config.yaml
n_layer: 8
d_model: 384
n_kv_head: 3
rope_fraction: 1.0
qk_norm: false
parallel_block: false
optimizer: "muon_variant"
warmup_steps: 200
decay_fraction: 0.584
seq_len: 1024
train_tokens: 1457000000
steps: 11117
Each number is 500 + 40 x the weight over its row's rms, rounded and kept within 0 to 999. Layers, rows and columns count from 0. Numbers have three digits each. The size before them is the row's rms in percent of the matrix's.

# layer 5 MLP up, 1024x384, rms 0.14, rows 110-181, columns 64-127
100:486555502526483532457525482492511545411471439522517463543542506554486473561527451416479493632428483552446544462514543561524478529441533521529496576448479527454511517490451448514490437568529503
109:593428600476502491505561514493491545511528542504499574525531519528520489417516501484516559522532519489530483504486464517495448475527555508455448496506500506554494492523507448497540475480619455
102:517515503535480477504462518517523522463521524492453472492441433425513421442532511538495504462499543538494541412499524515507554437463443538473496562464558506450487541446465461582548558424516503
106:502436548570529429481518541495460438547488510467556479476499540482508505543505525436460470516501466524480500521478505524396460483480534470488482522558535436559506475456479477533512466536540524
098:528548521506496520520462517422539508453440505588487505497478500524477477500422489504574491582542509463510459508430471556494513388492494589553446548453481514512468429537452513479514508516476454
096:463443495640445480472460617538457460420594462502520404534505441552552488541562474542479504560557571550449523540536545508564538471554582514500558500550481544500583438521544558430535511467487529
111:539492533535517431501455503465525494496484452468535511508459606451457517468594485480483533499577525557531494521485502493532517521493518472461472514527499471498523503546533493478538585573528517
104:536507486519512482489532569472572498517489515476494509523545506562510524467409500483598483505542502603505455492455412485492501521549487512566501517491411485533493437544505553515559532510528507
084:546464453462550518434564496503524539456463461550534466467539440539562550562488478498540454466548461525563518508417490529489456542541435496537494554497478488479475459555468411481503521472483474
104:516470516514520499472435479552490470544468457515505421512481541495520525508501556462458466520517531416567474469451509457559554541490583503494517561488475430438487515523513552479554476455538524
099:498442532554471676534530506542463485514478499514550583429463452532496583498491514441504472503511520493461509482488528401477454511572476529540470502462431395484527573492516560510517427453518493
101:507489424514489499472536479522502532511377467479487517505538521471486462487478462511530484452470477544506450553488442524488407465530523473517506495530439480577416549532518536509528484484485468
120:524526503474500520531569507589531496530489485505569575446497537499521508585532473515527443485491535543495492566481570512532404450535540548533458478435482487504476475495520485524515426488583539
090:471476495473449551584377545428474506504450493443513526471503581548488525428484557516511470403468488510500567491468531469487489526506430504517499438517504445499546497502464494527514453491501540
099:513498564544449524481593498491509410469503539533529542422522441475504457476480485429587460474510508558477522493495437577496501506551548500484563476469549513587530515472471516405505485452501486
090:444551465485483527489470539488413532512587421504562474479535509466508532507484514562506478387381549560471559511513526505531542464494490391479500476479467548460486535528507521513528480517492481
098:466452479488464552555563485485510540452532463478485549461452510457482506511469433579492445539429415516422551620450492461543476470497466555434519463437474602546483510520488469519528543519533547
109:522492426416484457489470475532528499502530474514495545504500512503507525491592530519528508573427567488472508444485522528475500498522524564547398551484446492526499547502461536451480526550453510
105:490503532505529485587516490548506519472525546586466572486497528482539543522474495468539536567477506480495488515515478465602516494422480501471481554556486544450512506495466490519435492477573539
104:533486464478516508472499538448501489565503463497424464476489494521599506563529476517509515487453483414526466573431492513592475550420553464482508480535503450496546427457515499525506540497478528
095:473459605419455526474459499438517567458457477493531545502500420505512498547518536545510542500511563381473527476496500497494515486517522582483524496512545530508497515452540538527473529470527441
105:474506448466442515467523571525505500486459500513487463420519435460452526535487440521531511500475502518478540516501488479496535442533604565490499487501457485556533471531477406551478558532576446
095:489471533592550447512479442510516502468524540544556502521485448582516506606495554411502523443515577527473457501498525435571525521498525508498482498494466477531523452515487492552506410451553495
095:509536447448575464455554532443454504457536472567487476483455505484506526528537496521499499548528455405557506459474491525495480450523480483482454571428435477492498536527440516567521448568468581
095:503499474559484489491489544485500444472440631484502378562529549500498448460502565507524525413459560439520520536500507520450515399509500515442494504486442531475578506517545505479465526486532524
094:528509503455543512534452490527510495506506469456508486491470568537555528458474472532464463470473430540476507405436535471480495549514504512531497519551489536528551540435567544486564451557466499
094:439516492489372487551518518490450502454518546539541528510520556501558554409557469540545574523491389514425500451549471569501469495510489567548487486559469488506500508503535475443463495495462538
104:539472525509482513453491482514544503494459480480597451524540492528441529456488417521443424433443474496543555499492622485509477486510490509505505536455493500497515540503470495518511473462428485
104:403520488486450567504546478476512499472490515466497545518457494482553517577534518515464456476500530434443435486459531517518463491558514554464540466576458490531481508457516440473518551477460537
093:524474454471456425490579500519533473487445421575622551527451459512517447484518501487487516442488449516583491488447519518521513498530493517460463431525469543441570494524490523482487465477521468
101:513493424427494498459448478493501512528420503549587505507506531492500524485507475569500486516499517522562441517532529523501478489553488525505519506511569512471550471513469534518537493454553565
095:481472504555464426477497511478502563466461481522536552582472481533490511569453419509480520566557531417516569440456497489463550493545641484479466521454513538516452457600439508524513444554561492
091:493547431561517505499422464506516472543564547497461454520555508548440548425517504470430488440534453500504510513452541526512480459488454497529513477500587502526440436522471547499548473492466531
114:504495520421485439500518504490493484553443519510462507581532449488445532413532505462564488503568428493505489533463560512546493517508539479477462470448474462518463516412467510412526531512436460
089:490532484439442497581476490510493512499549413495556445528427520512470402538546528410483469571528442423514505456476564544534499514395459559491494544487489587474532565461442468522494531462493429
103:482460534473545481468545497502447455429446461487495485483510470430410529441478471440524537426531549519556543525513504482530479488527442539549479538484466471525505458487591473507437511478487519
086:491486418533538448546591488503510482455540523573488480577524547559481521485506429363465440541486516527517477478537501493502504508411530512495485537530487524496554431479533559499481517537484458
109:493456525518406518526467492530475507543531658474527510551488465483406450479457540544525482419464523446495506535484483564457494526487536518505429442554533445507461499491512551489476452489500468
096:481572503468464517498503448503452444497489519496486513491482494512501502537514557520468421474455557542420540469513490455530452452562478456474528530450496539496493585468491508552428470513503517
099:541426466506541506474538424522517543458536469459502468557463491478577524500473507480499447543535431489477549528488459460464496472426465482592534502532524494451498486519559538481513479427449461
104:502427490425475435509484445509512528580513500541539504488453467518529473506421531492527530453530424514515517464481525465480563514506488491436490474533513546434537443411532536509481443505530600
079:375477470505542547534568466585485471536574504494541530537390416452499489500558503539433492523467460471481519539584456435434569477493526550453472503535587417527485470495510560473473491564518501
103:478521587533527472518528443468467483495411479551442496485538498492510537538490477484483515541461534512496478474507441579481464488524507485525538466516492519515566476533425482473453568594547520
089:463480558508485466460471492504493479534413464556600511453468605545489523537414465509482510540548475467519529487473500534463459518510515471463479468534463488501459558550430501467455510471506482
101:437461557454504394485440438484528539513530454475476508480475510498506495448534506487451416594467497503430440486555470496449584534432525507495526495470516450488494537499493456473536538434592513
099:436498441486554562418457451573448461491525456452512409478452543540512474471431491471491504562484548571562596468564472482480540484494525467536527570449466567507472413517531524476488512498519520
095:503520537512467555545537420497574598529469417476512490533485450469484481490505470460552504482382508537514492502574554487508479530464505479569490510486468499504542487483501533527513480546485511
108:399522453499521540545464574536545433503522574480506426457482473522559497601559460519509465543563460441442453556421457492527527536457552531454564480477542485472540461529453486503544484468491452
105:465467482579540479504603445499518564513512556522520464543491430528484447540489556524560493493485539427489524484533442548552481584461578586519410432545467459537477524498517472549502484540487446
105:468459535467485454515463500519496551546468503503412490500549539475367466587481488545463489581475479502500523509530505545449550420496509504411484481539499510489479513541515540527463458514479546
084:477542512476496473589486532437413539456530504544497359489500441493492499462558497546465424504487444565533481528483540510644513502455512428498476476491483525516517417522482510546477467530437486
092:475379479519465479480526497479466506461478504528472544518502492521464504422515451516457450489526467555473577478472426447455537479505541513501520535501501439461490554530538467521513490524509565
092:584417554486533531410586463515497512533450490546464477548467504543508440452488482473474493482497493541531545444487544533481553453473446444489533524486538450544462569496532426499456541454443457
099:419473450566480432494420498493522503507457511510525483512487499544485516515536556536553515463524499513531501508525507575485536445542485480602465471430429483528525478584518554501481472463479533
113:486463490552513458567434555486530470539513576507581475463525544490467462464484518444485481523526471552512493511512512529508455585538502600486539463482424521475537503507583395469527495532470490
091:570462597497500440445485486471435487512522443519509453470485528440485484456455536522496543546484413508552512480490562437439511540538521533486543511523493538507498436477498526549598583456510478
097:465568514473440469563509463458530459463504527473434505482456527551578457529557534473542524488500484498558439486519506473516463454484538507520559484538479542510465498439377449486446415432486431
096:494428490456522488477525499571482488521458555503559531492481511555475508426417448518473497458543494569488519505470496434552502483463480438535484452592470490485517514555544457534543530428476464
084:444568484456440487499430541507556459534518458535531510520484489500539449450445551575503441451529546462483459527502554526503495465491458483558465522542564569507496548442500523506494482482483450
075:512463535552511505603528416429556523506490482445528493467491392455488522538565518481589539484410546451469527533476469605499533481450523537479558514483507472529503502425559480443495495491421513
099:463475423484495545459463490467407480470489492552467563455475465503470496457441500462469474434459493552544455610451529511506472535537472579486532549548502473509510496457433490476566512540477498
087:476543504523449481398484497498418632441526497526529558502533508521462473556492461478440409500504548513506450474571456447506528524522487467524486467453518512477471516485515574491510475497490549
104:434524541511521510492469506465478501461444542459418576476573515492517445517540567453426529536517542504561502487567511476544497467494491448515540502562458458540536466425476521483533543482516540
106:575435528517546489526539414465506558452489552497448543574503469514501504480520540429461455439500549527484584467527503489558524520464481567462440454500443479526482574498433542509522521556535503
105:453463455554482522497457516539462468585583541472468446486512468491508449485524548463535450425503474402518503532522549486552515500527590501499539505418459529495479548569553509510443487546447486
089:474487481475508474443496587547481500457498463531486430550452551444539430527542525482524522526510496501521533481605459444544537488525552516427480495501574581501547491504448467467476516480474487
111:564503482515511541523463512501516550580483465501538562560523554507519534498510523496484503546496475565449501516484506525481497465473511463489524445580558517472569515559548515518489466526571498
095:546464457482475518504474472524473470495477471531539588497524504541542506486439546507505528454464490531431557458483468478457497561540455447480482516517499456468500466544466597473490529502531467
084:441477556475520450442490480491446525467470448528420511427476469454486447540504540440499543512516543467451570500477550483545530492526500453523518487461432498480559585518448397547493481552494543
097:538531475545482472575484522466483527494511567493559524490532479522464495468453460545462496561479514514514552484500543497507417561570490483475491503435509504514496425535490541504497540458605526
105:461453437524481462478436437466437514557533579514459545466539457453525517488530581507494589517506451487448594500521474472538427517543488485558501498511533538519440483485451553457482464496494538
104:518507498525465495525556528519460495505487476485466505432478509472547498478599528454497470529457549478488553450493449473481430578579479554569483426525531447539548530452514434528553465539520505
# layer 5 MLP down (transposed), 1024x384, rms 0.0786, rows 110-180, columns 64-127
100:501445522514504569465482545509477520444556433506536443552579458498505492582444489489505516479495536465483537535442555496502522507465461504509491484461515536526410589521422495455524476520486514
103:498507475380579523541525543479484526517456453515525479536401438465588400457531509482481558494608510497434492529544514552509489473459526490495508514588484457515489451446489518526542542518451477
103:472517463501484492560532510485441478471502497404445401489593464517538495514576580442441487508511517574541513420499490490476513488510521520501536448486506486487506503480504510509478507440565454
109:524541526514453545481433539521487547475554469473494477472478427428454483491483450491520454464428490437517472469508591481452506541526538537562447511443513433581538453484369514514503474518476532
101:530456534523466490537509547519501494476441460469495492514564476466577410463598463566478486447451487500479485511533517454448494489468529500505503449521471480457490484517524531514506466465597490
103:489538539500565573569469506478521465500549490516436512476522460511513468469441532545547453547541568457427468502463455431537525454499503596498484486495446516486489546537497569547456418483455522
103:428499471541484445574466472533527498455489462427407457552475470501521470505484515516511421592487477552414487457510475495497442537492566533510532619534526450553517465508501489503496492448542508
098:600530408541520542535486494495496525481470467468515484562556573567513541405572513507531453431542517491527502434497531505473549418493478593408490528558520529584474541546474514511550466488505505
083:484538496547530515524456534487473471511552497458460558480582533606451467487553576443536516498516530441446472556488527461468536531514481538463560517517535518490545406447484542508431542518492583
110:490433488495524498483487496512417495387562515470504514442483534451481484432487570515471530489503428519493497516537585553557495496514523534473521512514464500449537579494562495362551467491448524
101:506557510483492502484526575502505508498469545477524483508473484492471430461558402488513517504515482494521524438482539469532512560523486549461520611584418442517545500483498455427431525485520435
102:577460513483540489483482511550516522484500539549454502457515521448462457538477382482572517577543478627398512524548463530465489574501525491435485505482466532529529523506502453490531481444457533
114:477509526469454477528588473507494402504479502507511477457497492422504477490546516477495416475487515532439464495503480536503462463515568543466469493507472425589522451533468462476467495494569487
089:482578527498511481478553515476534423495508540496513464531503556539514488582505523478400515494511523567517515439496496516496487470472554567468489495563465461499465548579490468516513509492561535
101:468500479537482480486467471490563461505453456515505513520481511492582521583491546582542500554468469446503483503612584465528629539468532481482498524501428560478441540470502450536464423509446478
091:488513511486506460530491498504533429556416547457507455486475505522478478490511462562514546535604516464503473485443496504479462524502477549509634509573485530476533466464489455480511509500463551
098:451609511440490481441490414505548473511531444552443539537464542521504444484501437474488469497526486402537502503555414495479573517509491512454529534549472527501570525416489517460525560526521502
107:474474460562470501496499481549475432471526471493560495467484565504467495447508468432465515485517496489470508439543444489456520524533456509511491499459598509484547457507592538483527558532512585
098:480528499491447546584459599525519455462512434488469472527464515456494483587483421509609432460522522533543451521453528497478540506467561534534417470509585523520421475506509524510461504487533517
099:437556428547461505531506480507502471498444494397495499497459517596545504492596539476550498512583455493543522469494539564640478483447470529449514548558503457529556512504531577504562527440412523
098:411562447486553446457491509481512494579496543444497520474517535510540453487487447507483457530500473628584522532498582480502546557507412472520549482612449572446472544500503554553521542465504506
095:506538448548542473519481474497487589522461524492525463488522438431480512465589516472445519532562549492541477464561551475593494391513497465546492462514559499510449494497481533511505502520515554
091:528498450586521492487482516540510567504491522511487477512534538487511535570470505508514518512465523489544532575443506495449542519529514515561518465483531484492578574484486551438520527460540526
094:501499456516483511501543493475529510506335502540496523506507520504493443472494488520434506528469511587495514420510436526508477518550422514525538441517548489459548473626503535503524471442530516
093:519473515492574521447574515490482514519542506478509488462598492471512450491455432504483464454558529521545523519520525487455526514580509460488451509520533464516530489529491525519516511551461470
096:506479519444586497439427490535542503479402490525515510530503492485474487490529442502490499565523468472530485447509516518534507491540547467468535529534535521453435525550512521482480481557540452
096:570477447548557488485522396471515555514503517533435566537498431509534560485516472496537515475530528490465485473460465568537459497508530563494554542578437567519480566512456504525459448511513559
104:586594541449445452437540458564520452475532509501521481524506550442474393486513450502494499513488489470578481520465440462547483465535444465421519474531456538520484551526479499483477478534553480
104:460550516492521546453490561487451448522520452507467524425506510511456540517486481497473534478477552510429436468517534537503515411510507526483535544477577525518513575530509481514528557464511452
089:564545491480539489506531536488565494547453527568450520448471524487487529514501468447550498538473528403458550428453495483512472529555509480504445539486464510540509480504445444479556453476514504
101:450466544610493527528564463534548438476552436514455505501424472444490530549561494476499493481493504458450510564441525493483477515428516480540513496505458551552540519490456484394449556503512499
096:484532601467533546447513482494522416483537521488443549586427462510498524510479511473514474501523458580564425482467544513535576568513476479541461532454484489494417413498480497473506526485458480
094:500491566549463530435464461482536530553545508479503503501458503526523471506562451501532431454511523402446518518473540509492504512552501546429501504481500486485545511461501500441474456490510523
112:492500504510505488524490419578503539486494507463504479523466526518451508570471489534491552461504425386491540401497558476545507464415490507475534499532508473413519533476524517529499445486486423
093:471523503471496556513484459550440495477517518530565422450517484507554489527509574462481509509515591471535485533550510533436493505598512381516488526432517536525531447505496468535508549503513540
107:537459518527522530563560497513512478555504492501498545518517560478357507509533473523495498563574524516498488513543540391484545556462520529474449496530453465496513473560581464467493485551512484
089:527482507523500456515499551458525490499508491447507545557484486493527497486494486455499520491477429364482512543455493510541403490560433581499455502437581483482454551449520468527437525456504551
109:510466483445473492532520416534523583542517503497539513573456538557492479506455525503510439462480544506518518542471566518468482556495526491534463504526520459558493488532527449546501457459507465
097:502483531483495482549506517470589462487489474571494469449537497517570488514548558459540482525498464577520492536520505542518546568489543475579494554505527474502498426526542459482531494529521604
098:531389519486504562493505467508508542444565480488535464511580501450559477493533504537477538500460486415457513553527509596518435408497543539438494487469495530503518508537521484502498483473469490
105:448508470436502514443486520516466470532495477473488509511415532475547474513432457515552473562503477504474483494523471489530533507486501450389558452457473536470501496508553519523435444468547536
093:520478568527482514537438507436570502523495514587500540470520555556529572498531460556574446517466539495477445477543495563528453508563496501430456491455481510496444545462548512462518538378496540
102:422547532560613506541515544524482422511490481425497485533532528482470503542504504432480481474538569473530505459529509566491559477589618473445500502539443449449535454514382534459532410503480511
073:577469465491449518543466484486415491496491511477485506480475546522474469496522505490416494620500513492511495549548443530489521536514445514522481556560503468536416494475520456523517409510483545
103:459560472527482550480431434470468495496504499456446480485501556544509530522525486573473505552494475476484528515493497457565522544569485554527495440526519522533489481488602488487487490473525472
099:490492501474445540591535524444515492520416450564503511496474519493450443517484516479476566483533480490534559471482517467455532464420449533470422436459469472444475538466462461486427541505552574
097:503536484490488443436515527491445495482474495464485588500446469510502440491452505493482462516501487486617470530511452467589500489484441481552388490510460552446393539547460529492561504557539516
107:534504458524447557546479522519462523469498481437473527496458404459377493523521550515496570556541557461527540489540457486596462542546614476502464506559448479504513505480469512536497491474469534
101:560482550512500567511455448507562467512548507487492487471498498483515522499504450500508553468508486519572498518581540386457499529523511482560517435541507508453455440530492474506603600497466457
104:529510450539470531541395483498551485474495449526442495494458569516468487528480520522533536443477549480457465459575544516471409482468529535527485501594531580528501493490564547503572430514573556
078:443523545542550463460447603509497466504538527535468577496476486498434535527490472522493484509479494475509468477510492557519490440504504469485492564471543450530535531533475466431514528501549444
097:445543470520444522499507532512506524534482501567520499502519435515515532465508517547500533530520440549534518562484478518452512487527485502497529555516533520523527502550498527513413474520445496
091:479492511505510480467513500534483514491562564522521538468483454443464551523556518517513579534525495514466560440391463434508553506554452483553539493534474510507496523519499515605505427453506537
101:478567516464465565439472471481471535482495523462492509455551498499486466518499514482508473468517583506442451548496528536575557526440569500442515410489521504489549438464487479511515500466473436
104:487456460525488488510519518494494531503543489554513476466446472515540611562478481547464522524452468552453447521513448509440498542507545470543465480481489521517503542504556459478532511516404508
094:496520514503469511479519548554504528441475510479503482526509466506517447540470498512507490478488500477520446520523526538553524467452486487481551448442506490450463545571490578495582472485438497
101:465443578450461467513496506473498520548520516504502453442580501460513526540423434549466521426468492530520574537434530392541455522563501414559512522482445478433502526445499484495506448468511483
099:547489582484533496528447507482547485511504501522480504464528506505569501504492530488506477503528576433517582481453507514491462458554490551529475526446500455536539484491433469479495504487497455
081:528495537598508468540530548517463523448536559487477571494494476465485497449511504531444560453533550555466488487517504501449512488508524537478500535483536460473499544562468488482433477510396541
068:494528452450494519437485532475420530530523515489503456532495557517444543561469488496440462545590545499516448519640490390496529469543504487535482502471412510478528464543482512498503586500523454
097:510628470482509504510421522457496566497590502509477428566531446512524446449584475483523528582474539502484470477561478521482513443501479430530455507455522525456514545488460566477499507583502484
085:476488512524541494619487492516502489552453510496451506529534471450488468443541486499534563417451531472507623482430554452515508422499563510442498444546527469487521536552485519507492478449477505
105:442517481468524454536505457419476451541475554528505559498494510497455597451582469492483507568481543530465450450544504455560493511526515512468495559523501572533470548530507461569525480493513471
104:548469550465521504466559498490449561431446577528521440564476510498460463516551570497523525483513495462465525543508553523539545473473496497516492591499552453510451462468560492524463488541440514
103:518463472518486506458487506473487496515416451538496540542551587532492453497519539479579495516469472502509498446466504477504552521495536550511529438499472457500470560597519486460430587530420542
096:459506553498523487463484514597520481539531561387504495540529503480487488580539501449466478471497457489514547434493552445475574514550606479515483533613528520464496441474520469488506588400584460
113:475466486468442475460492485482453497458511499442553485492524472447523516467470488425580537591502484486487427535566475475472535492489426475496525429433515503488476506477576511495494512589553517
093:473492556486396397544532537514482433539520507533517599493586436460531424477492495474479545519559498556443476474514491465564491480506524525555537481440630509474459467499552428524514549506498516
083:465562451523580588491488566518489576487512486599543487548431500507505436530442533493481466539494470464500501469546511511408502554492563518534518482556520447504545453461515578475464605495534456
101:555496450498484519433535445535473526486511504520485490568499472433528506538501527537495445558514511479565560442445548542393524544481570487525413491501570451501542535494560447507534492574472480
101:475538511446530540516493512525478498568470500543489515483544519534415488479488490535509481518480476516494541483551482487514482451533480558532525500524548533358441510512554521562539528507527529
# layer 5 MLP gate, 1024x384, rms 0.129, rows 111-181, columns 64-127
102:582543509525458573497521443507555485525501513532498529533429485503558514433518519492601430479503540537418447534478513568517484474578476528463534553612500461519459532540481458543526531529519521
108:541504491554505579549527534488531528500560486488508462489544564437491491545498503530473484569504446470591517530532475520523525442489475479484522524502483520531560489461478506500450493489534501
106:494532504436518467489523541452475495446531548521518474506543520555490556463515574481484465518439534504488562525496496562482489526468515434545528515493494467535510535529554455510480536486444460
093:467554529474459493518475484491579555539460487469479496490529503510400546529457444524581490489475524540415473483440569480518526546509500499517482602576494500483492498533447516482538529482486438
101:488506462392447485545529480522544521425583484552469505380466508468553573504536467444545475529505497491468517456451473527520532532488495467578497421496542444492482570494490511494541487547438433
106:462503483505489479520488573577429487498513470431571551505515496498488529524501468487465527438445555548474495509470516571479507520519479538529459466495535446503532524515496518513512508546577493
110:531476518498520503482475449448529507446475569512505438432416496427530459506575443490520512551460430497469508506510506490568542492532534406475533475533556479430485558473523505532441555486496477
090:487483530484534531479531470473471496503408436489476513514472502417547477487541546595503500513535475581456496451545460568491473462479499589511510537497491471454552497533490474504484526541560502
107:497427556564480520484462451473546493488572469477486444480487473495520428540529535494469459551492500515577491512497558486553502476519474440531449460508493494491471478513503439541511520431536479
100:462548463446436489472468512472540492540493459530513521491544465542556534489533495557494532503493499517516428457529575558456450469460503517455505444489538501464545459485506504474522572531472517
102:406531519509388595544454524456501488472520464531464535500511510512461558536503576512454525511452500487525488605504484546425516488550520494528543491494468491464560482523513515496510537512469512
111:468518498461406444548530562494541570473470524529496494506516468434509502524553472488542393463501467517440574543425539494518461482586487514545481499567525444567490501467492459503453519579461493
086:524490503563478504525461433508414547470537543608542467445376511500491503501487523437510465495489496490476569510537484499525478501500516489549490585585535524493507543609482497541504468494478498
100:536498436498514583513565480505482481452520422542492501544515511478527454502490475550573490516451449564522515538442512521505525561505552489448490467464499493447503476443489523506549439550466463
091:562462533589450580514459483483421504492565476435489456469537477537552483465480439528527485550490439464516491514492533498455504556501571437502527477535453544399519468444475600512445540464505443
098:511541490466558464492514457457443561510522484440479472536419484510541483574478488470531449463445476438491499494441496501541528561463487498476408537526481517468462496468532529494568487464491524
100:469449459530531536488405454557485439530518463483452510473483480495453495444534379488459502499464574488468444463473462436466474514473485481503488522484506514510444509519525490517471515537553537
104:461493437474457548583503588563455429452536515528471513525508456515548513531473527490444512476482568458493572471445498516510485532497543449456497486543521516487434551470490518503538511444459564
101:464538472531504456459466482488486526440467486599510463474505453452455466509436495452515481528511475551551514500432455424448527454512508565496472416458473550446412412510416472545607524502520425
093:499496524478493517568495491503480544498571526638487421464513480531547584500511517511496540524457459478537544478450470513555440477477509517439513501504485434520522527484463399380528457574421492
104:521499486439595493478520492476413501478537491545489475495472492461450426452541532534506561537573485490493468469447525512500511483556540480522411479560448552498496475459487562543565484538469476
091:465575456441476469450543445490444502520461480497485537488481514541440464459443492552519581415526478479559547497527514420494473499423534545548485506509444481518503520504529533474531542499447512
091:524454528487511483553490493541567447510539337442514522397565505535520532470497475464438514484429498440533476509466560498439553555414478508480528443491544474521479532459441494488516527530541476
092:503458461481480501476410433480491509458504456464526461494462467523504506513465444510515525544580479489517566497465496445466477456458411465539493530542525418472412435536430525507533501467501534
098:519528610500449460496486492431472447561496469495463444433469525465442433481461450501416485435462521522491497548487475483507471483425463567518518575490470586556490530486531488539549534459501481
092:497440468501495509568512481471527480487427519515419540501529449527565453486454540520487513548454494480482546448527535536555500517531453548465479545582466523511532556571497479449444450496569546
103:399547495454482581498495550473561546505517467493500529489467506534544496547511491532476463441428474534467501475478513532508513530456455560494512519486433556528468490460521474479567453482500540
102:479531440505563496422437488495512497469519452531526479505438542513459499536536535472503479567476483474550534573440488511490504601515567515495472520558430471434514497522481511470524523448539556
087:533543507514536459487496516506467531585582480511400571475573496482478507517544489497499518591504483534482465491521468446394564475511505425458491459543499527424535463499513448469470501500510543
099:540469596488438431530475473467454421480559528505526570497588516544463522462425532566482438472547530481453473580464466486505531498577530529542518485512543427522447489550528520610506461604504538
097:498500489494466448605501453565515543563518472542489501523512489435514574480479444493417557520514507476435497530504484392522415502530477508499409572406503490516479456537546507471533512482561564
090:506616516473498500504488487418563472518484504507490519454498517491456529454462484487443469513380473537495467457460503470492552495461438494533509497468512508504486529516466423471502548499528570
108:457531446507492501555566487569496524526469523451471486497533626478550539498492505579522512512512480526440503465456525473504521584522498537522553563505458522467474364508439515520479442462452455
096:514502590496530452535465461584430492483493483501523497424501488507465515530545556488458538495457513484497524511541526489449504453574531427524500547422506477488547479454513467558522528484480543
103:542452477479476439502480470539482454452503456455442569547446515498526470438482539522557509522456465508481559509490510531528485440486530481561512530514516525575462485412428530437489496508530527
095:510493537508518419484518530524513505465508501539433551508449515450516520475522539470559545518498556468418512580489474453511476517525511518510510583511501521490481549471525540455546439486427511
098:429486517441513396461491534390461598472506472537422568539490443476428459478423496485526497508460540474540520571529515547514552446449492488551428528525526454494521540493490478527480491555548499
094:477447461486554528501503545426538464523498487506485469511503516441476557598571511553533575427496387458484534526489540511457521485478536534503463486458522471492514502489470555461521529509513509
102:580485557497476478524530544532515455484492541506465491566466536463486469509516519507509530566437524502503481523549519555430532478545438503426480481537522491517489495484379587491480453547501567
108:474506495525510493510508520515480534483476561532528498482485536372442522553488477530435480619512503514442511476534512485519556504547462505464534507427558536555495489513510518462458495564475418
071:554463520457532461589420525491523516436433544450511539457544556588500550533500518452515540468553638466505599519498444504551547482479496452473487494485425571434550507478542460529542530496512474
100:516540506493539470553547466455499502495441519559565445474521545468461493466484495480484526540512488567522546493492474479512505498477422552578490557564555510453509524515545502516473502481522533
078:470565531479451464441542511491509445524499517513541496461484542505494512464517485539461527553537478493546521551502470613569498531539534523546433440492544475474522467470487481492546574458551516
102:591494494488489495545500488492464427505481509536464559481506519419498444453459492507468528475464549496516480537518578525492477494489528431510514547536466468483493534481456457496474478546528500
097:527447492530538573464532453524519510498517540509585449554449510512492517538474517528507499410466562504481518578494468478466467511566556509506507451530603486579565514484559484438467404489506487
091:571481469450421536477570505514539493512459525540504399496498436536491472449552521542571481491511443456517508433479524553502457495509534478541601497542506531542494459515533458478568535563456494
103:542532519486497488491514458531551466513502442540566512469511472491472532504454462562468489480438542586536566475500489468527471508457546536451427524477464463523505516485507487487511455438531503
105:520539622430531479479479459497531556419519485576522485562494486497520587539514478547463537490480481480514473518500520494508468513600458503499569476510537513540567486452480552573481425497529511
104:475557506499438534517502520501487511546492609521535484498429485446492463528469563436472507503536506591549506456534479540473437537539468517492485441476469564540455504531480482526486516544500493
076:463392456515469538483461464488523464461428471475524483474548428492446508524500448507458502501550491536487494477522491468474493532548482501490542529494517517442543483517501480511449470503474488
095:433552550531479464469486388507458508494565500600447476551516490506461457503567434496466459581449394524467422531506482463543520548457452420477534548501530453465499588529459458497466551503492494
093:457570535543535448538531532526501464468492445477505520518463511519522525582527500553454546455483478507505449483508490507498515464562525491517434501542504525400481479554532485560493478529472472
097:479476486437546463559549583489421466544444462550468459538570459426560479403458495478520559528516484515528526522521545560520453515446454462506514496432469541477420518537596428388473465503520490
109:489439554486480527521472522429535494485417462516442507434495499399503552474529439517490419576465457498469551530523552508542430511441504489432482464482505462486465532541535451474531493519479568
087:510505523485510560539480480515468516504547485530487481533582461478440456490477506494535492449488522481432464520444469527500456528534490499498476537548479503572555478473396469513499479499544442
102:475488449488459463450420490468499571468502485457472477487479534528487436518459539462498499572561530556529500471466505496483453512482456491536469511475495447500493455479458439518514512438501535
103:477521470545553506482534478500428537518515530507550473485529531441480561510513508506491467563447470522434509422555529478506591572508532497496435465580544546534466519462501494541594498595526512
082:570542511575477464503451472520533513523512526468442443497500457524513465503466587487488539527498513527545411463502529567504475515493502471512512495480554512466491480517439398557482499577482500
069:476522552481564514512495492488456524485453445402546422476493506526500455534570543551507493606481518452493497524475462553532538489485483478531518482482414516427570497500476512515553561433438514
102:446533526516490585479478565474438518525424434463455473442479473496515545504532443520459521491433556585541471521524507532523578470488411412485511440509483486463508519473463554559446520542497515
095:510481599597501546493440510464512550563529537509441473462545462507466556461534439558493537491439522481499493477473538473467443495478515425441383434564490490480509513528480542524529512564484472
104:441491497459492416491518506397548533549540526452532507531526474411512450478492529526491587475432452533471466501508480465540561512522499462484555518478486606548504456527495439585511511446462441
109:455514519502499475484453520495539476494527499501520565507515527507485496512535581477472467452523478464460463499489563538457486518484532501458455573476514493538617501506538420470414445440494457
103:510524499474492431437475477511480480474532547556436466500526460428496555475523593476533485493528550553527476470468510504532546515503505550487556538458528535481558533461466537558520503512509474
098:453538463552519464465515552442459555522482469485571504465513490496527468449517473524541536500460485526514432512560421533534505447470543532481505426547518515564509507523506446563466503541454490
106:464509422521485542476456509510490560400497457516536546447524535517512492423474475552595527565513513523471511529538499550472413507493453510526505510472425407469534483487539524596570565545472514
094:467482472480555529438504498471537496479494533540600526572512468513518508536460541544421536505486549478469554544524494504534505382510485435509521517537402452515518422537461536494475464487513541
082:573581474433509450494442471525541533520504556456562454479572517520559548484523453453485478515447554509493484513480434543530456442537444449469506452542468526504539478545521434496531460498458505
100:436498513512523537450468503482463470441530499527472479552480504483409509430500470492522477491468541462486492519460560483514453545494455446538494525535451561489477523585468510535517523518475533
102:537494464537491547445545544450548527514499455503440489450394489514511470474544514512501433461455578566504453455419530518499555553378472482543419533457511526502523484492464477465477457473495539
100:500506497466524459531465490395487519584462543481447507471473505478505431497530585488466522520403485524574470551564512502560535424457513473466421476386531564457550478472481564529515486511476499